Each number is 128 + 24 x the weight over its row's rms, rounded and kept within 0 to 255. Layers, rows and columns count from 0. Numbers have three digits each. The size before them is the row's rms in percent of the matrix's.

# up: layer 11 MLP up, 384x96, rms 0.0769, rows 247-375, columns 48-95
# down: layer 11 MLP down (transposed), 384x96, rms 0.0771, rows 247-374, columns 48-95
up247 086:130097131156090142106095118124146116096158118138112169096118149119163116158168134096156070143110116149087126103143105119152133120094114117142133
down247 089:130148163092182129156174151109116147171138102114125116144133117110078137122076107158113139104113141130169132142095159125117116160130118164111108
up248 107:121150133127161153100146161110150177162126087167122111131111140122153140129129136078123144130107139104117128113130148134140129133146097187131112
down248 106:119125171075127157126130120132148116086154127076108123128153135177133116076114149124129140122099076145174094103120115122133129125136120161102127
up249 110:076141120156124142152152115159149119129152121113089104106098175113121091127117136124164128149151155146128163113113139157118184157132134109162124
down249 106:111119146160123130113099167061160108105074161144139142134155102112129149136123101135119144134100097134127096117107145114115143117142130110110088
up250 117:132125112128137166148124091080131077130155126145130086146109149128162101136136136146179111155136128132148147124140156143120133127133106137145101
down250 110:113110149139109115108165147175124109109124149156132122130152087123112133178135124110126124133114125112178143129117128114118108106138079134147158
up251 120:153121083100116175144128181085141138109144131153121123134106121127154102151117110173106092146135082083090102124116150135137094104122115140176174
down251 133:117111156096136117123161114156127145114096142088132098134135113179134120163136120124158088140099134080128137105122127128138119144097114122150155
up252 096:162125126102153130105139141130179114127108108110101066094128111090151101168131144135119126144138100127124107094139148132115116182119143117128123
down252 096:122120133135096117131105140144103181156125141159138121137144203156131126107125115119155115137109123101118135152123148103140121078104137131125166
up253 094:125081126128127118105131116165148123180137109132169153113098156146108122132116107167115123113132084105117132120134102084133173161169096149112140
down253 091:124175157123155140102132096070098128122120154120140129163143154113151131084101125107149142110168134127162168105113098118142126115121117120162122
up254 102:114085147067137139141117133148125109184115121136163113125122160053133099114131122124118100136121059120120076162154153120139115129160157175121146
down254 095:167153112125112130104112131090111165151120091105167126169153138110135142135086130124130172125130152119134158104129121184106139130120124142180135
up255 093:135113099125123120134125145159131115121081116149098129113100153142106120116121134107151110168167095135114109154181126094114110121160126146127114
down255 089:122157115120145111115112124122136146116130153153151129140103094121107146094150127159122157117101145097147159111123123137156164127077103135117133
up256 096:128097160100124149128078126074107138118116138111123132132119132127151121175129111112093120147113106141103123157153134158144165133157110175141168
down256 091:169162104152147160101148126133101117150148127135103099110127130113123140159171126132118181093135125149099122138139145146100122110153136093119133
up257 102:154101074092122142187122115115125103133158166109137153114087159118135113160138077114118148147124143152172143112133150152134140133143140148160145
down257 097:176126169109108143101130107153184137174134117127096142098170114146109148137123177119119099132133138109102117127148127166115118150109116145118091
up258 097:158082148111159188141121125135163139110129124125141087116122158097184099117150132126156099124180151115125121121114127085133110143116125125177148
down258 085:131148122090143102106131120098138111129106113081105093112101138173067118114130111147163146101116135105174157184144126136105089147134168111135152
up259 094:148112118117164149106169145099119111162134111171114122114129140145153090134160132122112123147144088119158071145139152167136167119172142149124084
down259 095:122145095113132107104080107107116118123110126097178099153134124115132130127136168133128124089144184175125173151155105134126095137093124167123150
up260 092:132099123132128132134177150144131156105078094090108080149123171124124078112154118116122100181116126116137136096122093102124109157131142157128093
down260 098:115060139150183122139110060108103123126113132109120118102196094099107138150114110143164147113108110117171143169147115115115145131137141153118135
up261 120:118125135084132130151107116066124166117137107129140102163129159127157091131107091095157120137157093101129120136145153114094161172159095135161171
down261 112:147083124149080104115129117168142156135135147154127106094144112131094120125162130175144156110114129151122119105182138173113083113130097139152115
up262 091:077130114116076149116073136153127102134119140124114149076155196144118066118130169135151084143125159124106091119102122123118154175113122136140127
down262 089:116167126180144083142161122143137155124103128127076122102093130133158115145125112156068153127088104106117121160183139111108096117144133124150125
up263 113:137108144109129133138151082137152143131166122149137084142097123103131098098140124157132140155161170131155132083093121159139126142088130181153140
down263 113:118124133134141111092115148128151118149146091109151125114140112160133150138105097140109130100147143172117098137136169125102182086118123152103122
up264 099:150155104110141125156159088088118147137132093103148150144163185095115142107133060123122098114126145121123092119073125075151141163155127111160135
down264 099:094116117140172132122122123087140105064113161105112089132101092126098171072185142125126148153139141126120118149173110137139126092121090133135124
up265 096:070134113151097104116148177152144130102143120113148141118114143164119101145141108146089098119160151124109135129092127105149163184127147132141149
down265 097:165115127131160169094119114127129160140097138124128135156135115132163184098114172154124165101106163099146134137136121149117110116109109118128129
up266 086:126145149126118170125130170136161152158131183151181096149140113119148116104190114132138109152113101094148099109113143144142129114150098120147123
down266 083:158113128127110083123132120108116135139144095128138150140122125096120192126105120089134138141136142157118134165124133093154141144083108123120148
up267 100:108134163160118153121126137116135142056183124122130131140131157129114168141119160105128136142146133116094102078122119157145135112153171150150149
down267 101:110144142128119100122179131130102100107123115093149117117114098145138145141151138101171152082117112126136137141162134154109102165090097118129083
up268 099:159088127157073151101108106130136133125144129109163116126134172127138136203139133098067120155137103143142108115105130129152154127138140154135114
down268 105:135158119104151098137142131131150097095155143088146140113110101152143110134168126168137147137157171115107118121130166149091105122098105155160137
up269 089:085127140118104136076091120116139124129146110152138132102147120114182144129133114155119074108113115127162134135081094127179149133123142136098170
down269 099:136129101141151129188149119140139124119140178135108136115167124114118113164130135113113142151100117097104048091120152155132107176150129143124133
up270 087:159117103150128104130133168102138167100134106122124153161122169132137157120102123126152052129144121126098112107137103106122112157133126180119144
down270 099:124111174102148129116157099132129161169103143108095128136133163175147108126107101150146138136110140156161123121132122178134142108134109084165119
up271 078:121110123130095086124121138163088141139120121135092115112109165132118116109081171139159108109161089127142109128116143123178209121112139113116144
down271 088:144129150144167180114119133073183085135121154144104135124141092140144142131107075125096144137117140076107152136116144117101102144142112103148111
up272 103:138084135107167114139156095062167099146154128119145123120142148125128086095115134137142158132148098126130109090134128113126162152101096141179128
down272 108:066151087142164155132151152140133129153155090135108131117093124129134112166130120145114128095135124134135107161149115157095164119120114164097160
up273 105:097107137170167120157140150100134134081152115135150131127116124095101095145148145125109111133182109130104146114115118167159147119133092141116150
down273 110:103142207089146139115129091132121151163122135151130106174144165151117179100146116145126071122110131140129125133128147109105154184105146100154145
up274 101:143121079099164145160138151085132136158155080153145127140148144090105125123102146109164126163131150137145113134141103148137108126118122135124182
down274 094:109116128111110104103142073107116115135116139140099070184127094159163113159129134143128111161121087122110129144106126129134116161135155110125112
up275 112:144124091089106095138168124124156133127131114092128092099104160101126126162145157085149129164119119158118098108108154138127149142176129131153150
down275 124:120133168127100105112116091139136160104131118119125144152137131126136090119131135100167121138148134116107133126106164117164155108138152112168101
up276 089:053121160091120134145107125150127128123170128156121098153101134102151134111171111135138141135110119100116107111101119124158135170132149191112081
down276 094:144118113136173077167136118117155106099093127141135127146137100136130172130109136128105145108127119103109091133175153128136095161111095092089158
up277 110:120127087078142148119106114075108148175179110109110173124130144137121093108135163134113133175162105146128124100115159127150149125162137147099157
down277 113:134113149112144119103144141135126132130139149105125150094107157144136101074121128117122121154155103123144115128141119130146085094142209132076141
up278 089:181137109132145128149125133068124200116100133147119134166141134126098090116111169142143137157158116070150136093105149112111109168137137131124154
down278 090:082140142182116092113131181157126118159187149111162115118114098127130176130139095128139187123140110161149139131100128141141124104103182122125158
up279 114:120132068146123118129132130084103133153103105136146097116161153107163127091127151110153122146131105113152127134140122162180142100143139135074152
down279 110:140102152147118139146171111151141096158122122104137133144124107125135155122089127110119104097117131094114113153151075130131097128094131104160105
up280 097:125129123116150152131105118112110136153108081148190109103142162116127091174123157102144118124146137118133134106118142120118174149133139119143117
down280 100:170118141134124147153113142160091101161078119122159149120137141124128187158158109117119106123139143092134091099143091102126100150106134145114158
up281 102:160082148084104180161138158133159105138112138108136112157090157126159131114150145117114126157119107147154167129118146094155111114133138151107147
down281 092:129101116122097156111177102120129066134099106098128158102135094121158145118148094132128140122125134100129146101125146143075102124118091120150171
up282 104:114136103129142180119128129093192142168116147147144147125121162152158116138094103110151116130158109168159124085140154121156118110132128146162146
down282 103:122105067122151142119154095140116145117128116133141141112139097163101137167153126148144127100157127158145104152167127107068125171167181129151110
up283 093:130102171138141128128104115141116140130110111115159139116129143167140075133149155170106110132177128097143123104139083108139173159186135107110129
down283 104:103194109107111125163151169119128124149146098130116108144105121137156159129097097100098151126096103115148141177125168130140132124101095163130118
up284 095:120128136090090112100115118108164135107134149146174095098120147072114142149120155102110160176134163119160134094111108139179134118133111158153147
down284 100:144164088102099104104125171112135103110140116178122135130102144128118115077136117124110123102149071099145140144159112126128146147109150118109142
up285 101:100133133103117162115135168111132161132151102139112087136087126127173115122135122149116142114161150152118106113117114143136126155102084151122114
down285 101:102081136154119068136128126096135109125148136116127140107145148161094125167107160124151146170137091136138084149123125126090164140113165086122163
up286 098:100115135143112165122103121098118151124170108153144096169124133080130107117105110150189148113108113123124108103171133069146130160139101132095145
down286 096:105153118109123148116132117155150079152094133129154124153131132112129117095129147141114154105080139166114121093101181126143122110163127131166121
up287 096:128101122170111154138141091115137155149118097107163128115123124116111101123127142112127125142143101118161091073095143158152142131130133155119160
down287 100:182148108102116142156139115143158096116119108138117099152135127123159110115135125098147146093104138132121094119093096136136116164129137155111112
up288 093:130128129105121171135170133117138113126100149128101085130091144142143102110073181137109116134176114103107131111123138124122122162116135131107110
down288 095:107077084127116136138102114150114167164124119145110136162155122124140139135156080132122139159113159126111165133106092153155167129154118153081174
up289 091:114121118139139143070174145103138129133128104141102103158153157136131109166068133114113136137111108100098081140122134187103120126100119133134120
down289 093:125165128138120145181082123182106163107134154118141157135120132105089124089132126132141125146114125126153179101131126104166135143093150152095183
up290 096:126150144108094131116140150144137116112090096108118109128103162122121143156154086137128091127148109109119131120134099107125134145119144130106116
down290 096:145158144141144108135088126160168154156159155147147103130132093136141131157126145114119146147100141167126144154121153138132071083123113134146105
up291 122:104118092115161123140138119110124132112126121150097120131106196111128126115149092081180090150120128108162089098083134120138154134164102193176144
down291 112:114108117170129098112154127162150087118133095139150148109125149130107139104124114117171114097066113089131091138152161168132163126133146176146097
up292 099:120126136062189103121148155119141116123137103167139091112103096111126100147142162143107142130147127142137104081110147120145126145126118146142148
down292 105:089106144132089133139092088151085139145130129139138167108120175120145152099136086120135097068132120137135133156142101124151136126129153119129082
up293 106:102130103143132166079133114103160132143144111103122153131174144151143091092126134152148131121159157112117148102120133130139123151156100115139139
down293 106:190107141127134103148144125142085084141139111141157127166122141082110117135110111141068125126184148093127126136166127162156105118113135130152125
up294 090:117151149094154162144173151129158158123127101167130087165124109088188107160117159149105130121120101129142155107135144118131160098133159146142112
down294 095:177104145139088115128108116113190149106157120138140092128176153133130145135158133119149137117096153107092108152108160099091145139148109114160118
up295 096:115098102133132121161118118072145105141117129075098133157124150143104112099168157116107097141108073128143091130156148129137145103126141124138134
down295 096:092084142095137121137139133151173131129103111150171167101113118138129115107128115119118133082143108152154164128098119138138102122129116085115126
up296 107:142150118118109141108146089129177117114123085133114124123142133164127128163173099188117139130154118152127151089117136122133189143121106174147132
down296 103:126130130095147135180085080114098111109141157099129102153103180095173102141144139122109135151145129127141089160093139108141112121119129120150177
up297 100:131093094092167143149189141093127128187126128114120131139118124127187094135082116100114102122166121102154138143109107155106137127114116109122167
down297 094:141103172097139128159148101113125133119117113106130171130139132176093117093144150156090121130196093117127131096091137173136107117164130135135150
up298 103:095104120108157120137157134088101126120101137073156088139100137095152104144141160141133131153109096108168089152117128119133127129155116135133153
down298 104:116099094134144111102078166125130189128109147070148146132123105139135122115119145116125099116065121169151158167150102143129156123087128140121107
up299 100:091145134149139133133131128126108149117122129127129141139073174096158146131152136146167099127146119099154172125130091093163150117097124144107124
down299 099:123146136126145162117106142112100123177106111161114145114132130124119129107095155115094158170110101160113109156129127126107148138131121183151135
up300 098:137123162097167166120161169123161157113127118103107131163120142078144107123138109144083109140139150095096136127120170158134138131143132109106170
down300 103:099113111135142100114089103097086133164101113106163115147188124137118153109173127139128174159108130130101104161154115119106095127108152149163142
up301 100:149146182130115125126135130152131146147116099102110117175099128111147106129143111152143132159108129148157176109078143109191149146118096117159134
down301 098:134123115076174142131185171112112128121130088147118134114106105117159115147140119115126115105168110148127137131115150116116139129134133115136129
up302 104:130125137096174126107150125072156151155128083118128110095107113109167126138153151139158124156126099150110104116140106137146121117137163108124158
down302 096:121134106090142075131112155129107118092192148098112099134121102135120078078131129104127136097153166161130096136129141124174111118108144102146115
up303 105:162146135150117106145105173134150130113126120157156087139112165116164096133112113079174144149146114096101133100127159073109121154159106178171117
down303 098:111107118089129174106134151129111123127164151138096144119112112173134145117137131167129158102116116107150160128119121126148135152121123101089127
up304 091:131096120103103123129125112139111131142143090123139134143057154106147155154099103168106130150142141139150120137104140088182118120125154148111121
down304 078:148141112147134130148105132111150137134168112106172133126131118123131106098162157117143113137140153105139093171153105166117118138116115127098142
up305 116:145117130114142135117153139148187125155152086162143107122137136123128117118164139118120120146170099140148121093098153167104150165118089147149128
down305 106:131134137103110132155097158147141113093153137144088152104169148152160102114093150123109112127111176136142081147080114111144149118135119140113157
up306 099:138149150108120117125117137089094178078077116169092138109153118109143107138139107130138119108111128104135114116133134134165168130100128103148146
down306 111:114157126123156126157143092140139092109122107123129094099140117118206110175113150149160088168117140077104147082125147127085068121130138109168135
up307 087:121184149117104124119152145140140132165081136138163104138150146156112108131123132143144147128157132120144106154118112106166170086156126129143146
down307 087:125139093149167110131148107145130139107149111111160150147114143114128146136117107138094126144117110126110178088115162137142140143076094136101119
up308 098:110115085086137149113115141063136122166108107146164139147142159149095111088106170105160142163135094121125120122131082119139121119132120123124125
down308 092:141182125136185122125147116129132076127160068101097121122110107124116099130153110084144098132094130113114145145125132152146137103128105110153149
up309 096:116132084174109115085168157103125119157130139130122150129107146130137126126108130122117108070105077111120102120120141073137162116142132121136131
down309 092:143111155094125121125099091107139106093131090150154132101169096125099124093145135167155171119145109115119155127097147143144090117138114205138104
up310 091:136144136133112130121132131127112101126129169131101159164103137134130120152181127115159125152160082091130125122158155113149133142164125110095164
down310 099:149110076153133079145137157098100138164113124101131131126152136095147128117105136148093139097155141171107168181124123111127128119120126124154089
up311 094:105140130131140152151147126117122112118105137111128149145114140163103129143165145138112069145118136092124157098141110097150160125093112168135110
down311 102:179077120135134095123107133150124144136139111137148092087105154122133093142123096120151173124146140186143087134106115126106106073162128129140118
up312 091:093102106098116155107130131107108132125130126122114092163137154109103108173114147127111105187130113143160150122143135146147130169116131125129170
down312 099:111155133118131130117093119161158105102119119146185148108105117143140119106111122149159122116102114092107107097122163101112130108129154086103090
up313 103:132105131096108117106128130140140147106163118138142084155092153115127127121083138140112124142110111188123129103148168148128125148136103141149176
down313 108:118125139171148125151129096127090166132124108103156123138137188093145091138162135147146131144092155150079137115152108148106121108124135081122097
up314 097:121112147100137122092183135117139106098099109111182093136125139125176094146127142122112135104164110112127113123114113154103154130132088138143133
down314 104:138145116165070151144131134120159117125157120122133142129135163111105093122110139095164112165072152130117138122133146097117109137123163109153108
up315 106:120104131112150149122120139127155109173146075086129111109105158109086119123122133120089136165133119120133138095115152151152160150091122184164159
down315 111:104094163182147095128167164124096117149133129090127104151126110152103090113152133121129112193109097153091132102113111120152113096138119142137108
up316 085:113111075115169146145135089121128120142133123157122120110117129099154148132096147156130127134140101117105136151091110140149160154135149154137093
down316 099:152142164155105147137113138152127085124151154100143112158112121126130136112195118111088127149066134124106129098135106108132104123140108133133125
up317 093:109131130120151123152163110138149099122108121141119096091106118140117114164100188132128132140134155076109126106133099118136140143137111173162141
down317 098:138102123114119162129093167124132133159155115180131160125153155115111109125114077103153139114117144109142085086118124130122151146114143115079121
up318 100:108119106104161175112118129108122083148126119137134131148141109128121139152132166118092110166100123114165166096101120122122153108127109135172166
down318 100:151146124095101105162135107124090102140137145107109126153087124117145177115170128124115081142091113143082186112106121113130121135109155157117134
up319 099:099149085120139116094140143138147143171126110126111102114139172177111076093145134081151106153124161156135103130105148116104144157120111133169108
down319 099:122099118118116131145120118107143118122124063144143117128113122128147115108139156136088157142179090159112153122084130123149144138106113156110122
up320 103:111102127121104116112132140118151131154110081114137120079100130134109126103117118134137138182146115129119156109138160133138148143105080136136142
down320 099:174092128160111161115146124124127140088117152144119109095135129120079115146123154103119133110091160168142102120121117134115140089176126125063119
up321 094:101102092083151143110131120136159080148124123092136107073134118132135127111140109084120110139129152129163138136125122066168118151107130168121128
down321 098:152115111143138158117133121151144185120132167119136174090149150158102084157129148140167126134131095171130093130154116130106128144097123117108127
up322 101:167136134096126128105117109120129110102114106093140090124108128129142148150116150119106115138143088139138134110137140170125135144116099189182147
down322 098:099127127108132133149127128132123115093092173138121113124125122119170164101144115143121116178083125126112171129130140085139167147127113099117134
up323 102:112131147128161132178116116125132158115154133091112123155123145097124115132128086141123118131181145152100114114115100168158152188191119132142179
down323 102:118157136151127162124138129166151109139090123125123157178131081111130155073111168189128133092143106105116164116130119149133120100113128118134132
up324 098:139159127104138114103163134105156113127143113107166158153097133147116143146114102121132075142109114110109134126134118131116113094112133206134156
down324 089:101126100123143093118124156134104132094151161099131147097135128154124151113165122139129171171134131089214129140148101119113094119123133161141152
up325 091:137116142130103138144097192103132140138104143091123169134076159154157117103125117124127098140182078151147147142170129138142152132126123173112113
down325 089:158100143121138146128127135147106151113120115158151124133112116088117095139112125133118146123144153142131088115093136155128148148115130077128134
up326 112:106085099111114136113150133109160124127110098141101162136107141143137087111113144117141148142090117138116078127120130111155136181154110139129160
down326 091:103168124112131194124112141155144161171147150132155087078122114157117127141109145128125088134118146133120121135157146132150132088097128079141148
up327 100:126147116095094111143167079131125124132108123138148116110071140165104138096177145117088128119105151132141117134080137125129124140142178138123109
down327 105:112118135121123180113103094147142109124148100138133138133174086113102158121123125128109141111160113141117143103121120167143139148114098130094127
up328 106:101099117101122138105150101117147139128074122098107079142147144110161123148186161119116123155122111109165147119149160134159109105194129141191129
down328 110:139169112122166095126101147149148127141172099144123157122119117141117115160129116088115132160130139153153137152121113114122133115099093164108112
up329 079:117157164142099154103107151150134128114147089134145140143131136116140095139136138156117133157087138136135090102088099101157152121169133131156123
down329 085:128140122112154098137156080112111116155109138128134111109096128145141148126118157153133117128148153112136130161145134162106146102099120173136126
up330 110:121134136077124135100133139119158148110111100122102116101090125114176122148144127071114118139139131100108158128131193109119160144128119160137158
down330 111:108121144169161102130114093125163130147123157083129084149118172156121059104172151136112121123127131134152107136090118134130111141089100129164127
up331 097:114145155071166129131176145115142129098099096160139111136114131131139113123120143151102104161119045139110094137128140158132160167110134165103148
down331 096:112108087140177146167124119131177107192096124083140107131135158091094127129126100118162133135135172099115171073158157127140149105134124155135144
up332 109:136101115124148101140135144088153151177093113104128106119116140134096104115141162138130157172107081153164145103073170133111168120129123154142116
down332 110:095126115118113172081161090131123118131102139092127145170125101112159169104117134134127087106124116106104137096122118143124144114123159101141139
up333 106:116104112136182155138157145140165101096119146121121057148145129131130092138132152103120107147115099131105097106117112153108104113125079118139144
down333 108:144154152132129157173095145124142173123110098151128164106121140146160132127106112107116125130128099115154155107163106117157117069132111088083122
up334 098:118129124108158110147109120137149137132135111138170112097102118122128122143183105164113124164122152124126140119125099140139153148176155122125126
down334 092:113126079112116088150137147134134127132133166120125135142139137138142130134108106120165164133154122139141111096148127133169098094171131144150142
up335 086:107153131121114137142123124147127127111139114185153137122107130132127116201138099107120113146142091121094108118093112147154098130124156120136164
down335 089:074143104132177102136124127157137146151115141106117085122170106147152153104132140136125121099116146113109160111148145093129113169090133117162120
up336 109:137111130121151130155137116111133119115126140136137120133083167112103123159188167149156136151128119141176154118129163125092101136115087160174129
down336 112:119135096110144135134113091116085111074145136136107184147118116115135106127112105134151080121143130129137130143104161108133151156169131122135180
up337 091:150114131149117154086138134116134134158132161129098136070116140121146159136185146148100111139098152150122124125131087133167131112121117105104131
down337 092:162119131108148094157122115104082069116135133127124107125169143129111077120122121138134124128128119112139115135145149153101127134112073112160141
up338 115:131127074098132184115113123101138120091161158135141103086109138128120149145168209158121074143159110138117120115140167091125136109118111132161102
down338 111:105146105122139089097115055137116149156117126131147153131139112127116141159107124081141155125118128122139126148120149165118087113118110210127115
up339 084:124120141166102128155154121108156126149147097117116120086113143096167117165103121120118168159116115126114170111106179156129130119136160126124141
down339 089:137153084122125128095134143133092128107150147151161126142142112156111139141123173142134123142135127120126109085132158076129102147112128113134122
up340 084:069123137116157123114138109158108107111123111138101123144121137122101107140138120132190120135112158076104145107140116133147115167146143101133194
down340 090:175126123137113140114136141131147138133162135163138116163075141161118122129127087122115143062087115152099123143128090125124140128080120121118175
up341 097:101110154118162103104139149075133162127141148110148093108119137118145113175123103148167128115167108133095145141115110121130123099129094130101140
down341 092:131152116165130149090097132123115138133109102120101117133133107136150155104100135118110144124152130091183151168097102133172177114091119118117139
up342 106:084107106115072138110154142132153089200117116125112127141148111118120114145192161107113127143113149128136169106113115136176176151159118133153162
down342 108:133117135093112098102107153123129160090118092162108094141150139124115156086137121126138150131125145097129146152150125121119123085101108135116102
up343 115:140132133073119115173151085087132094111156106137124100083113122118176115085098151130165137129134072127135108119124137142173159102104121174111152
down343 105:122122162139142169139164136130119160151142112121124137124167131129166108130089168096087116139144128126144156112151139115093120124099079105131094
up344 103:129111151100093137116147158162129141132124121159147116118096157131146135095145107126140134158111135131133127143124129110123104136112082133121155
down344 102:125151136083136112110150111116135119149148118107118133120138127109112132121170140127087137125123147107170122132107140161174141067108118136141186
up345 100:144119146107126156159159141132156080136114110088127135108109127078166057138156163109141122122153137109134110150126110111112167158143140133141135
down345 099:130077126123109148127088130155100112080147089142150166107138142102125147151111121116127121072107167149122139132141151165131106140125140148134101
up346 104:158139142101129112106119129114144143140142099145129119126122124115141114115143097132164145176138147142112136105132091163165108125181090167163153
down346 105:152099145119103131116112139144084122091108144150091168085086137137098105154148131135133140123092138154127147159097164116088069159095165093141158
up347 115:130119104110131143138131148111158164159125109124122092148085170115129119106165168125170105145125092125145107108128151142131139160167075133103138
down347 111:102132141089111205105139159140114134132111109154150149129100121106162142145134118128125156105132125118148126120136102134098156111097132115121152
up348 102:147121154105104129136170136137170139155127097091162085121096132112120129195165146177122130122110085063110141105141151114146155155135093129154116
down348 097:119101096152103131126074124115142139111127130129167118111175100130156138087080133089100147189137133137151150108087137129091121101131099115156158
up349 107:109110162119146113119172098072151157098155114164118096184126137135150094159102145143113141142157107119156120083133109122128126131134109150142139
down349 101:122100137141106165172112126134133149186139074126143150122105160120105152105164132107128106150106140094129143166135113173083123141091122139157095
up350 092:127175111119151153146133107118129139121134118164136123069131150131150121147142110146125115107112112150127156150080119157135183139098102115153133
down350 099:121106154117117081135111119128174125129133161088127127130133128129094116130103158120108126165136136098117120079135113142154130097116161158125136
up351 110:153115140125105167130103146105123125123161148137146133085124155133125108113145121131112110117114107129152072115149120135149183122153100162142148
down351 095:107112165166102160139114180145160121111122142136169130125111140166104113127154150150085146105142124112113144126114110135167167103101138158145140
up352 103:112146129070122164124144140103124135107171122106088156142101163102103141112142145132152103123080169113158081111125158100139130181137138129120154
down352 108:109141157147149087108144106140127065128142136133122115171100108152096097120110112140151181155110110164095144163109119107148132107129086165117114
up353 108:154148101143125116125161105069133101154149128122151123137102138160168107143126114180144084133163100149127114127164164081125097180121109152098142
down353 103:131168143115105122134142132125088050105128130144142119108130131114139114133172060053120124122114136131114091125121150099179128122133139156111125
up354 101:081147120107120120126194168128150122115135133113089084145089147117107113098124139107172139146139079135122130110165132157148132136134116146143126
down354 090:121170110092146126104074122102096163131134128147109058125123105107055178134105122128125156119115127138126112135114114110145153161158158167138139
up355 113:164125113118097160127143135136150078151115104105168115104106150109111120101186127097130144171119103111150136099153118053129119147098103118136138
down355 116:158124106141131168123149136104135091166195150123150115151125102117136158099168137110128120137166110099144107114141137086123139125155134158153147
up356 092:109105068126142180122120131117098123127114153087130126155147156131166132105163151110077090134133125161172124149100153167133205105135123185112132
down356 100:135145117133126123086141120163135102113137125128135160073171138089094161150133145156117152150164132142129149094132132134143076188162131114089142
up357 095:132099125069163151116151086132157122092112101133116137171083129119173105164135160133145109135125150139105144120066098099146128161123132122126146
down357 089:141145092137131162132138149106101136148144105172122155130142085161077136126136105131126121116128122155122123133129172151123144061121175135129152
up358 093:111110146149154147136120071102154154174118123147138132088120133146124138102165175150148080133148135099162119132112131126158166139142100128094124
down358 099:123127099143107105173099156138128086159125182127122120123148106093144146160179076122111133131113108162130112132150123153084101112098115128122100
up359 093:082104091121116143106101120121167178132117147155134099109149135157098119150120143127089144120103141119131123114105119102171107165128116133113116
down359 104:120127153119096111159110121162121105165129118115127114114142135108119150139167138126154134104144101130101109118143150134126116105102112099115157
up360 106:140135120109122160098133097116116115164113126136136092105089165132090110133120130159131099138135131177140138149134114154117158154123147141136159
down360 107:129134140130138130109157084092092110146155171111129073156116129132119106107154088130136129184126065139128105091070124121166092106113135118121130
up361 103:099142122085161155100138169097131098135139120101120119134107130126129126151139134100132135136138131105143062146120086066142138131149095155156164
down361 110:165118094121115134117159118121149112134095115161153110141111133147134138145123150132167104143149115144100139109157133143090125131124119132145116
up362 085:113083127124144145137094164108164152158095134095131149133104156150110121140125104143152109170116147125160143146112132147198106094122116111147099
down362 100:149113118122146117139163118138144122121161127112137121112127096162138126118110152158156113102149129113126123085114150119134156195100073108140152
up363 104:087121085142191094126149177150108127146140115143156088121113138109124081151115111151126142135163122153145147141115146151120162171161117136126143
down363 096:104136143113118130098096118173141095160057127133121134174123098131128142119109165152121143171116112141148191094068125148097096135122125108147128
up364 099:143118100124091140151143149096172118160105136168147098093113142111118104129178133155135119095081094138091141123117130146153154134131120148155132
down364 106:139128153111164131115125133149167163080099140079106137157101111131119118153140137139135149172148124118101092146060100075117103121123125146113142
up365 085:137112139134122154097095146135138120129105086101149134184110130136137133115174126089101153117089140113110153123107110151151147150133140122116135
down365 076:156099169116119082160162124088126162124143156129145128111144106126129156092147101131141134125120134110150087174137134124121115134123143172141145
up366 088:121101110157123167182104151109113115132113141135111140098124130123115110144111118105158086134153141126107111126119066118147143152111139155146154
down366 103:132167138148125076132183156125140146133120117130150080141132128120128119118154134146113139101106104105124165090103148165111085175107114073108132
up367 099:134126138080165141117124129098146158110150126124123066149137145139167132108126098128134122107122110113151137149149132166133117115137107172161150
down367 106:078130119166089112122082085135127077129129097084130125134163168111140129114123125170147121128120120107150110119141124085145091153138094142166139
up368 108:117119098169144147154122141085145139106140154121129064157141150121140124117114167121156091119133122152130096118117123146126111070088104100119128
down368 103:128148112062113092137122127116156087117088104128141104125102117144088178107146172156146112145123106135115108132147125140163109104126101116143141
up369 086:060153127148117145124108092130139141115090128098168171092109149131151081124100100173061133119115119154131169090090114101167115127133161156127108
down369 095:120170149148101104154133119109100163135153111161126168104136109113117156117102090095145126130141115102162104174152129118130138120132115169163150
up370 086:172076118131147130166168104116119106167096109166130094155097125132138123144086111136143123151125127069136167108102150114133121106105148147141105
down370 082:180105154148117112141105118096111116169130128119110121114095120141152140143145136107136119137145117119160178103136105144134122093116172095123147
up371 093:158135142109102150105125106120166145139101084135122144111121156151169086110105103104093135159140146154155129116133193115125112105174088099109117
down371 091:115148104157147118127165133155113103161170104128156106127140071120118151093183092101131143156098120119104115151134102114137095108097123160165118
up372 096:137140129108106163124125191128133139100119108168114133162108134167150081105137182158107089155165084134116127117089118126153113118139128161135130
down372 096:143130150146120138128105156169098161163151116147157125137104143119129126159103137146148158099116162154095121152131114154176127112148088122109088
up373 105:135163097139105123106147108135166102154130140154146108119102145128133128109065175106128131128114097093144100133137084157174129105173136159127118
down373 108:129103116108097149099114131157137113141131112116173116150124048148133100117126143112138124117111136125126139132123125128126113138065141153114119
up374 103:149123094146132153151109153108131137140161128130158106103088150112155121137144139107151127138121138139154118061126118117156120105115124173157125
down374 095:119128112176111079140132118145156141126144129105123117130155133127131128082132157162146135116077113127122105100136148171130143120144103118097138
up375 099:177103091112149141146093131132147095158118121120106161085131156160164136100156116101146104138119134103188118128124084107152132115105118156162137